Each number is 500 + 50 x the weight over its row's rms, rounded and kept within 0 to 999. Layers, rows and columns count from 0. Numbers have three digits each. The size before them is the row's rms in percent of the matrix's.

# layer 4 attention key, 64x64, rms 0.105, rows 0-63, columns 0-31
088:508466458510518590568491474481547491565515406486614416552554440518578577536528511498530520481593
080:505512627563505457544612513591502448452460516495494468518514549503429530428515487456559541480555
086:569467539497532492443500526480540468531591516489593438444550475500439443465433462482542494440491
105:458561418607594476554519516510499478509483495577461446554504498495440467525554539545542503503498
100:448578579591497371468512487592487478563510496572459538466538547481440491543407463519516570461538
089:421503447435500435532514510506437504548563507467447583500480577463526547539572463417442499505393
088:489458567570472534365482507498478480520513500568581518426547476575545457549391550556519528523543
078:510443492477463477482525494491457497442553525444482615544435537454473480473480504425437545568567
131:567503510506421458478520545634510457553506521410595549480502523534486502452369543498494567614537
094:439462458527568473467502467521476497534557434498458584595547490465564552554516482510474486510505
114:459567634508478422397503461443488480429498492511480533434480524459466453577539542504498513495479
097:457483487577491539434487522526483574552519575519499511441554431581515540554439505577529552535472
097:528536541458472503517457448575519534481502566453534553592524401545532532516471519564474554490470
098:519535461531459499551518472486563536474537530469460468366545491536565469487441564532517519399542
087:483466452527525515487469440534540591586648522482494547500456541590541523490542453524496506494463
092:578487517467461531477480584494529510471489592507466550489456467497534492547580515454473497581557
111:529532489563470492571477525399484410452487529610552515523513513458551548472481504543494558370589
092:628483500621418511440535483547490521549500497513463504489473518540491437564523522530496422544496
115:416469607496490530537488519505600449500520520531511449422528468552395484578485548519539598464459
103:543403434445488517526593484486549457593525448424489532450465440461421497490554571563479509490520
126:482488576524530485621410450532425575500462511521485503515548436502579489445488492494559523524475
100:497484396492533533575487432534474507521533527454593525559440543534549435579496531452406514517407
111:491468527535477500589495515437540476636464505471453530459490435420444509525439447507549475475469
101:436490466583450480558536488439534591498501538568495499411390518481525386498565514531467539524419
084:497416402461522513443490436542438575461422437474503514430483437483514482552552513495604453490538
096:492509471509506575449459474504626422560456432445479448522438552436474507502463516536551477533475
096:503481470592620493586438533475475442528498467449500518505520479500438471430520515488438445579584
119:522513546477432479612538446581471553540468552452517521568518520495525471531531552526535553462477
107:474457495444546541545543537552435477500479445574531492609510491571500534543469557541550549519528
116:473433481472502484543481517500528479494518529550396389536544542539514438558559442513492421528459
112:511566521483476471436519464541517454580534423501472488455464517671515568468484458492406476434526
088:527523572573465458477572471453487516416535553506490502548579516462494508582494602548476489487498
095:408620436402410504533462461488538545571543575497520530469551506519584535440502489490460459519526
085:470543531503467498469474455482486545449419523505529541522469478434542440611542448558432516522436
084:476534452487461489505578527520514578540427488492564513497431512490503458466551493493456471504545
089:420503486551375511597461498553482616547536470492581455479488502473528519525605491511452448513509
094:513468458536497550432519532503503423538474521490438482514482550523518425490495520474526491544525
099:457531489503523569494498559507489453492635512575481498385537530594483458516406476415522505447580
095:493530504515411520456475541537475550547580498469569541588424477522501564455532440494497404538585
096:537422448459466579518470523539565584492551526503492519479473512529482546468429483572543524538499
088:478488567484427528486490522438528428582518437473479468494578458544483486476370461496526518504442
076:469600577526414502557394486485476494526491443457545504507560457454469511562594416543485468521452
100:601517473527398458556493456450500540506494544583546514424465436575553502557429497493529587525489
089:487550446409523562374502581431437478496607483505542494512456460501604502493474478555464503527602
087:484457502579422532594500539478541526537474545454541462541513525489538424531523533448467534445509
071:483563500529417581484452497470478478508561515418419559536516417598522533473505495438453489539465
103:509401501518526431512466513553561531470479428489430467505520545414548456474500506487511548620422
092:486525413529540570521561472443431481504517423508526523528465561412575529423477519463481419554612
101:514454559622505509538479425446561491509442548513477472497396513465524501421461487517436464548502
107:496484551460413500503492502407530530432384425486567517567450482500596597502559502516564490549478
135:517500460538497507552447422435588563546503381458506492432502423516463523549497543558503425506471
093:480523583555496547621490420581532445507563535468516509495482510521531525515506489482549488494546
087:493528427452478503547475442452437476446504492602507607518468638493460433462521473504401483419593
107:479520390537500532450554477460439498542531330449490528584525459519497574543397468556455527440464
098:381472617489465466480533431495544516449406461541549466486466482462522487569548461426502477504529
117:512470480638544546466510589485468510491415450438516486442544549515501537494638524594400460544494
098:547528557526491448547499437500497587438449470495514384445556447537474586442571461428460422554512
090:489515462498538440501467563573556517506551396508549510456584553564391493593529512460536484482561
102:371485526513412558503437514415485465472486420444490453521505523493467475440573536520536523471483
108:535478477538509480500488495492592522550499527538458571536467580530544560537546412509455488524462
137:490493401516452486483492557566466533519616480498524447449486502496552463454467517492537459530498
107:579507458564531501546531560439569462481457505459484441443512507554389516612464497511497542521523
103:548503466571451500456609417549566493550576548549533545530503481444483505508552468505561498577507
106:398454541519557554513504574425519484494519567545516375450566529477501625485500489535475484437492